config.toml
num_hidden_layers = 8
hidden_size = 192
num_attention_heads = 6
num_key_value_heads = 6
head_dim = 32
intermediate_size = 768
vocab_size = 1024
hidden_act = "tanh_gelu"
norm = "layernorm"
norm_place = "pre"
norm_eps = 1e-06
positions = "learned"
qk_norm = false
attn_scale = 0.177
bias = "all"
tie_word_embeddings = true
parallel_block = false
init = "normal"
init_std_qkv = 0.0248
init_std_o = 0.00621
init_std_up = 0.0248
init_std_down = 0.00621
optimizer = "soap_variant"
learning_rate = 0.00596
lr_mult_o = 1.16
beta1 = 0.95
beta2 = 0.95
lr_head = 0.00546
max_grad_norm = 2.0
warmup_steps = 200
schedule = "wsd"
decay_fraction = 0.391
decay_shape = "linear"
final_lr_fraction = 0.05
batch_tokens = 32768
max_seq_len = 512
doc_mask = true
train_tokens = 234100000
max_steps = 7145
dataset = "wikipedia_en"
Each number is 500 + 40 x the weight over its row's rms, rounded and kept within 0 to 999. Layers, rows and columns count from 0. Numbers have three digits each. The size before them is the row's rms in percent of the matrix's.

# down: layer 5 MLP down (transposed), 768x192, rms 0.345, rows 462-478, columns 0-191
# up: layer 5 MLP up, 768x192, rms 0.333, rows 463-478, columns 0-191
down462 100:478408456511526430511471492504597478585524470490477478477489532507500494457487455508489514488539476525466495491456496534468406542559519519523448575452516478466515551465490566494508454519529541486559456482443525541477477475501467489464549548490497489423519518509508439558505548566464508504492475551580584567509496498489572463513466489490486455499464588533485510505504521448471517471504507508462520437463542453492545447577445553503524427412507434492580477525533522447452519501474500519534457475517523477531502490507542493526505530485513441649457521472529501540604443572547504498
up463 103:513571454428491494475527475421546555478533501516525477470510551535460471497511458430512589505478437465574496502420462478504458514501537492483507541537507523450506494460420498458527522464433473479510521536531449537438522470475579443474441506506501489570532504604515457466523511525541586521493520489447553463498545488520503446490551438528435498468478506475514474543504483518456502525481524493538504494504463485528522543466520491445525424512569441565419501479485479473379589516404525483515515495459467417555478580522503520523499394569525534490523463493500525475507517481548503522
down463 095:488462518505531489517452511472548475509495470491489551459504511513463464505513550493530525457484461477479494429398519463445578517506506514555561432508441561418514503481502526485539526489473475482508476461550564534416522453564498454538535461516482492492503430556508511537493526457503469500477498514498492512495535536470461515526487426473517527457497515538427417510509514461476555524489530607465465454467489434528490453502490531567528528519504490504574486433473485441562509535534495539522558537560559407514476594430530522483500546514497474519544503625463466480436514488435398583
up464 094:477542517517492511454555511586561531482527550507483520460530472504547524462594551475487577549516447496488564462493457545552510468527482495520510442524482515555457550516542531494494520547515537513440457446448545470473488497465523449497589554496434485474478531501560468549441499514516429490450513566436521511512425545545539508578515453501482547475537445545433474529510558523540500492511452469519488509511397491464554476463512502490514453461613515543530486527406511547491520486522525459516515450464529450496485464529487448534547518602478526531495428476513445484472424488518460414
down464 099:471528488441509486456458492455512496510451517548512484466557520559541507526489421525515499494399452505502444500536459454521461544502428480505494420446513503438547510559480570474510558572546482451485567500533517472537519464480526526528520521509513501482518524485436516535570515561527481462473454543598506531520407605480506568499545556461508496463489506482530490526504500479471607428463521518497495525527452485503477467500518590392533506524490482556529445456520588515506579499578525513448479536513432558519469456451479497536426552521479552518501521469540534522457531538481501530
up465 094:508516569477467496469497515523495450474515564541511492577483499516413543525559502525488520517551517575505521524431479536508516481516482455490443495467495484473517469499480578413483526472561503620512431452472486534512458478483557495526516438484506515531513491533501544519556477417528503519420493452444491490462459449530372477513386545498500498490514469537500474477533516494466603581461476467461497476511507528505471544493448524482449521526427552464497511428455403551457459529521524503577521514491535466492452523504492518484487509546537488470531434530567568559544439484561486514
down465 103:464412468472515487418497439478495517527507536521498528574494506490560387497432510479414483551448518523561532427549496552575469513576517537519471477579512504516523491478526501464518558524448526502531550501464517530462487512459546512535547396495517489491547490481541554544501499488579509505573487576492495506493517499529548494514509452485502480459533524520520492499540528467456516437555527458503531492491521487455518531417528472481487530496504474462557473504511492484528431406451467414449520568449539481490482567556508525533533441519557565508478572492509517462509553471444623464
up466 095:544467458526533515522488449455549595461503476418459502527465529511457534498487379482483529533554616477527463472498395542485510479540499492443470470446527443477474492463588538457469454532551493506511530545448535469472506562480503556438501603462515605512496487494404486464544471478541532495483509497500497478527520517512517550554470514520490453486530441509443465480417499552452541466527547507519463491473495464514520567515460499480500507465499474545456516528548502426510451485531480544502495472536534541489432471532493499435448497467555441467460476525540479583524552562447544518
down466 092:528523555443400502539470478558448489465550524546496507446527478495461464516467568484505457477456433516536492438507547468477462599502532461490471538516474507500459424562519444424477504534512471474475519473504416497512434473513500537485476464512528530485510583443550503504509429487524441459537482471530545479497449511555437478512447508515532548475519526454512465540440510386479500572492425548408483549493485477515553539513528503477502472503513540489522445552442573507463512482543523468520483485488524534452551485480485615446531523541482519521505565526581511506573457441570519473
up467 106:545494530457476403513484511474464447471568514475485485472548468554509538496496458448573546481437430466502429547493465586537514531506465543520509463518440481549445465530590463496516466522415513480456458515516448543484496534498503495475484522398540478587510567502525517506460511450508520477537550501531486571474544515503462457479467471534435544541560528518543414434548498474537465488556530581494530497495554496516485456562485535426527515483489523506446496475427498454514515522551527401560443471512516538480496467568505458449502431499490523406451520531524466555539466522490520482
down467 106:384480460447535524520458485520490448505461489494447500490483497479495420533480460518531493528500516531463436467526461507528468514487527553540535506533522558504505504501475432519507449573483528472473498475545492482467499477505540463498535484458440465496461492533562464538490511537497428480561490490458518346559412554532512492532511478443466434509565500437517455548495476424485544476565497465568531474428452491464390484569530491487526484489475532515538569509532538516563526477491513483499505447421545542529572501485499478520512458520533511516499624456448475539498474576461431491
up468 110:419523456462504533507512519517585546506481513500499517555448526449448440587500520494488490555434427509618594517524437533468547545505436484471523446471499456390516528540477483434548567448549542535492490532548486483479510435524509559491521431466527547460500500420475518456454579422509506499486538542516523471509444502491486537496550521519506592529493511501487476487496505457498550500441466474476501468512476549478507435511483509510433464484479502531496494478492504467494522515640527491482506477490495453531515519464504487514452560424498425548553521531514471483467548492494556408
down468 114:495474496418508582490468507549537498604490491539477461551564509563505476525490526526505505529441461561515430483550503623526527503514476541484552477472535507456562540559482525487565515542515507523489526509483435510438464507478465476463475462415512478482514484484458548489470514572509513449509441490419507512537497455558468529411516479494394417532479532517455470530523433536485561437473529510534470495532533522498548492459447491452472436454529499516521491451450524535489495445547554502600481512513567477500526497476445481452571513455576498560459544479498526517569448515476518540
up469 112:528546452527468424488524556573550515544541521507433471518471463525589460428493491510457550503510458474554508527499407464531551492489429470502519527462416533491484499522499558495531469576474483493480509504558485522462434522564488482499512494448528495530514488536505543513509478491474453522580472508524613523470471468496546460532532551610492454499489567435396487493526488517490488498452497539523510422480584490476496457445501530438579458555538483484470509467559517534551517538529534522450475425454489510489509423530488482456401504479576517482518561525480459507539521525480547465
down469 109:440515459494469516466457482490583519449415484489523452509521490460505476429498469499507529490591514462437556549460528551458506488481534531479499556549486560520494470523540498461522481492471547472519497529501448573490444502463464397424533417506507499486621438530494525471464548509525422520564528551544592482469491563557459476485579508516468495529523542483471504523496539542485577513513447494537523499417456562503421539545483400503495499476512471497484541465503456493535518579515468485558479455524423460477509485528505444516536436541568455486551489525527482525528522460530487476
up470 104:411558425548464527423476496464499488473497434576542489554508493525483453500513450495480493508515497565518602475502425511500526547509485448444544487532434463488547505486484525413489543474474532520499581464559437548537514451537476515518519502566510510454466483476549461413504504486535575487477509531517446572560494544531497532476475546527509541477491500433449517503466474501507486416430596567495498530451497481485557514536464483520562520514498562531486528519498545498442566604460484488488514455494454505471506478596550495477526519525483482466459507491476599480509458520479540589
down470 104:462557444567479528516487425475525505466468476461482499489454513482473499516468499546488512428517543494470556422518428466538434551509463451435501479490509560532572425494439549508430442546495524507485521521536515508501493574507526496514529509485483528496474429498574449479460529526479432484510523480508443529537537502523412504400481433508481601495497562475434525434504468573490511465567545525514535440553513518478523491560525441557498472527516489522568502433495567511511486545520491458511493427592487465467477455561569461419451448529457485487529557505508533510475446510476535512
up471 086:514491425502532514530485500552551432485522524447489518510515473486470501524456525501512502518469504507477443567529521467467452511512478528518496425492566521515487548559505519490522462470568491461514601566471432517435459534477584499506568449553491512489509493428518460504497503535536498477571473496461513546516523525544523542519553471560460480433484505500494507454519526446469538581536521463500516435418504473502424485491536520405567451455486512455458468575533535482480589391500466522546442512501543532436563452482513458528494471568564615542465526568450515510494473527477532503
down471 080:454473511492493474489495556474531583550536465473521464463479517507567458500582405596463493545506509569509576408472481489534588429489529451513486501517513503492532486550556537530504432476452462537546455569511568485546478460495476488466491469529488478509514499495510505536499508459475474406532506522477477484551433472526520466470504476481529566571439510435519462459476536569496555449557529481531481557544504507488488492515451516527488447449460506524464444438412473587525515512376460491446471557535507508505459576545512533511480521521433471433539470470534459526523517471506527498
up472 119:568505543428483455527511492501509489404543493472488500491474555565481443499508486563515502517499549433556519477452496492518483411461455491452521471459488477482486490537531499512507518513485542541545470509414438507442457553510492468501510478552519457424568479559496525525475542561441540436420466530490405489463584567467559521530492500473513532529504505388525486543519494544552538446499475548487494496513544457507485484561533435503489536458539474455486480527516475428496455450467482471531541515458512538534461494583551402548552482521526527462475529464564508491496431386517504519
down472 115:447517489464460505498446473563532518471481465499445469562457571473467437488529547522499512460532523454523490517542523519527500479508456485517506479516488502493491509556492543500501479492434571497535446487490519526498527542559448533505564495456505511487602538530567484504547535512418501416461479446461420483417629574445418513483493583480518549518486559405502474513550515488605530451490489542399544461563464523476496503559562424446464494484513531508474491448489525483504519498502495516525535484490443468520504539554487471539558428530460521497490470539556451534482507504457438508
up473 101:462472471505526454490583428496488445523518481480524470512493544552459552505508518504506524470512446578524498546489436544533486467559479521542473484478522505543412459520423508406478563485456391533486498467448426498497503538459539441443518508509490520473510551484444498489515471491507594460475465505463452549453526500560468511515523542447469472555505479513501466498546588483478581599484469517538479534669511550500482498522511485460491518530475507489511434546397490472508431517502596504507493567487492491507498532443474473479549553553484513486475490564530510485507478508447475487
down473 103:473452467513463550540569485512570548538442444513567479548510502555491460481451471471484555422553454469509510501472469490498510566415541454555540476521532555551510480432481531475463498480498439523460392485479493554509462542555444481489502458505504505535540486497532483536481575515541528494523463524438564503430481519506429491452550510480493549512461486546455450500508522575497501533492523522484472503547631512498506431481484520528445527516473511480527474521522535497479473517494516508532511626568507415424542628522464525437503468511506447505497529506525406503514476519523524498
up474 094:460517456487504571493530510482478501558454487560541550437451427498511522462545512495499537555483474436539458493518549476548469487466434420503461546509479541494489568534502485512450461546432511575478544519519461508516526504431586496553539519529445549432455498506450499480460479420552499488447439514498516439556500496511480571482487515489598519490510528438509585474502547503476459523539439513486514501554569495473448507516501535544493522446574532539515493502518481442487476396548520434522492524538450560546524564493504476518504503523431482519502591512453450467426451593522501471
down474 094:497468433579579506491517490493486468542515546471465497502505461485418506405449419454475439515486538521478572515474437448456495503505577542528515484484460520503534445516517525535508504435473466501532419500505505517483464428492438490466566542523519471517498506515498501555524493440516496531558438414497636514512475503510478518577440450506543452529491483452560437522478540453503512473496536538525544491466462501497452506555493485466497578548485510497641555502486507495519512511471499503498560477492534451428486532507480557501408455507529510418464446542510494476463511455528423497
up475 090:506487497500487603496465513511547486561496540543527434475549468493523509503546466472550503477450436487481494493498512515550529432500432499545526506452481484515522541524399494520485481508482551558489426438538504625412525525540416465538445446472534483494409577539514445534540543500426518493514492433490574487444467516574517476517572537494458518479583495493550524482528510456561468566510482558457484476512508421479555572530511530565489475461520495469512471459530519473544462492566474544504498561484514497516483482504521482496484555496533580471465430460466570492451439469489499487
down475 091:468502546541491443431555470495498568512496553539462489531547497582512510505478490529518516557471525457560508483459490546483504557508556468445492469481499567454440501445569530554605431474514508472481515492454505449547519475461467504455568528588537504523515448455521524477446457455521552493492485518508435453543575422471498492491508525528570492472432522496442426512490477474529419425437438500478518493464506528524466537450528500491486509508523574564417512546521455487511514538478536508497493468535462508487527399519433533529523509483487403510557544561517525501552591484537474468
up476 100:426545510440473457504447519416518534515522431556517510492437551465505483496518479434497527480502580532493505552462482518546540531529495455451512522525437514513508466520475472494451500526503466484498481463541457425487509451554516566543500465508533464466467529461471496481465460496496480493535452450486435505469379585567475465555489506442506526520486455456541502491475488497499524558488475485493422458500479491475424494485493519483519550540494438564491576594463521568449485454498542457515476487459626527527484494565459446490528526473452492513583566459428540537556481570491467577
down476 107:494554554476469505561480461450527534478454441493614454431537557514565459493529525494480491477494538544481463470534524535484477555458475494496485508562464457581412488548479504423479455528509461369497447425556497471491501499495576486495519485583543459507511524503480519514509576508461544377563471483513437503493436538481504462500485533471534503526486466461493537501474510558479498558522468555449447457454441549533465490459537417520488512480544457529485507516492509557560482447535476481557579496510595451487597519490496469504499482509565460532508525484498523503520489514533496520
up477 114:466460492581560466510490543543514538523531551525485502463437519416479475534436462508487490511535559569555484579477478474520539559438462489460481477558471542398481479464586509491536545494576519527547497492465534557465586489539467494530504447459464452489503460528470567563472477482559508499531533521471515487521491470563491514520585434553449493534440473539492505478538465493507510449499464540520478453594532510542485476489428479458498513486564488501489476579483559440523488478478508524498534534440478467411529466553541486492504534434524488493566505486522409475510402440497506447
down477 108:489452490514455502546459516489529480460520542537425443458452504517508481527595453484547526538479467553520459489501475449506446431509526497524529517479531488447482452527553537543462507385497553542509502480564575600452526506513492450513439463430518533481488540488576488504573496534493531419484426452497442500528477523509529496499458435433530527459458470472463474505596515537531462448410442534489543548448477454552408501486493547562487522490553513459544511535483499487546538460552447495542557515533501539468489535483448475449525536525522554509484472491608474485521471485507470533
up478 104:549526487492571515520530444517436448445458452461496477490497483477520595541535509534510535500483517513542501522514455543539510338460501455497502491522540563524506518471436436538460536528507504503477487488495493512536472552463484524487478477484510537478480482486466472427435468519493511477468426435583490532572465503515406502510540456414539510510496412538529497501538479477508412452491532509567419473501503489474524491497456508510499522481466484539560584587463541501558527544462486436573474507523472537487467481509481515483465532590532556517457490390507541469453482445556471528
down478 100:454540518501452444438487480446497550457470552581521515520514509515495536511469457523511511468526460502511491503497519450556590546465535567460538549510502505461488544470500536431502505482521530471485408477528468520435497521516434451455461461511476459465521531576468520510551525519461470530622615528463501469529504512468541459494521477534467455479444505428484444551552575532403496468476540488522469512506527486493500494509583462454468479561456495432465522472491472526485535520465540484381477507441436454522490525514516484535532529461423503570516532565539418523537495499545515434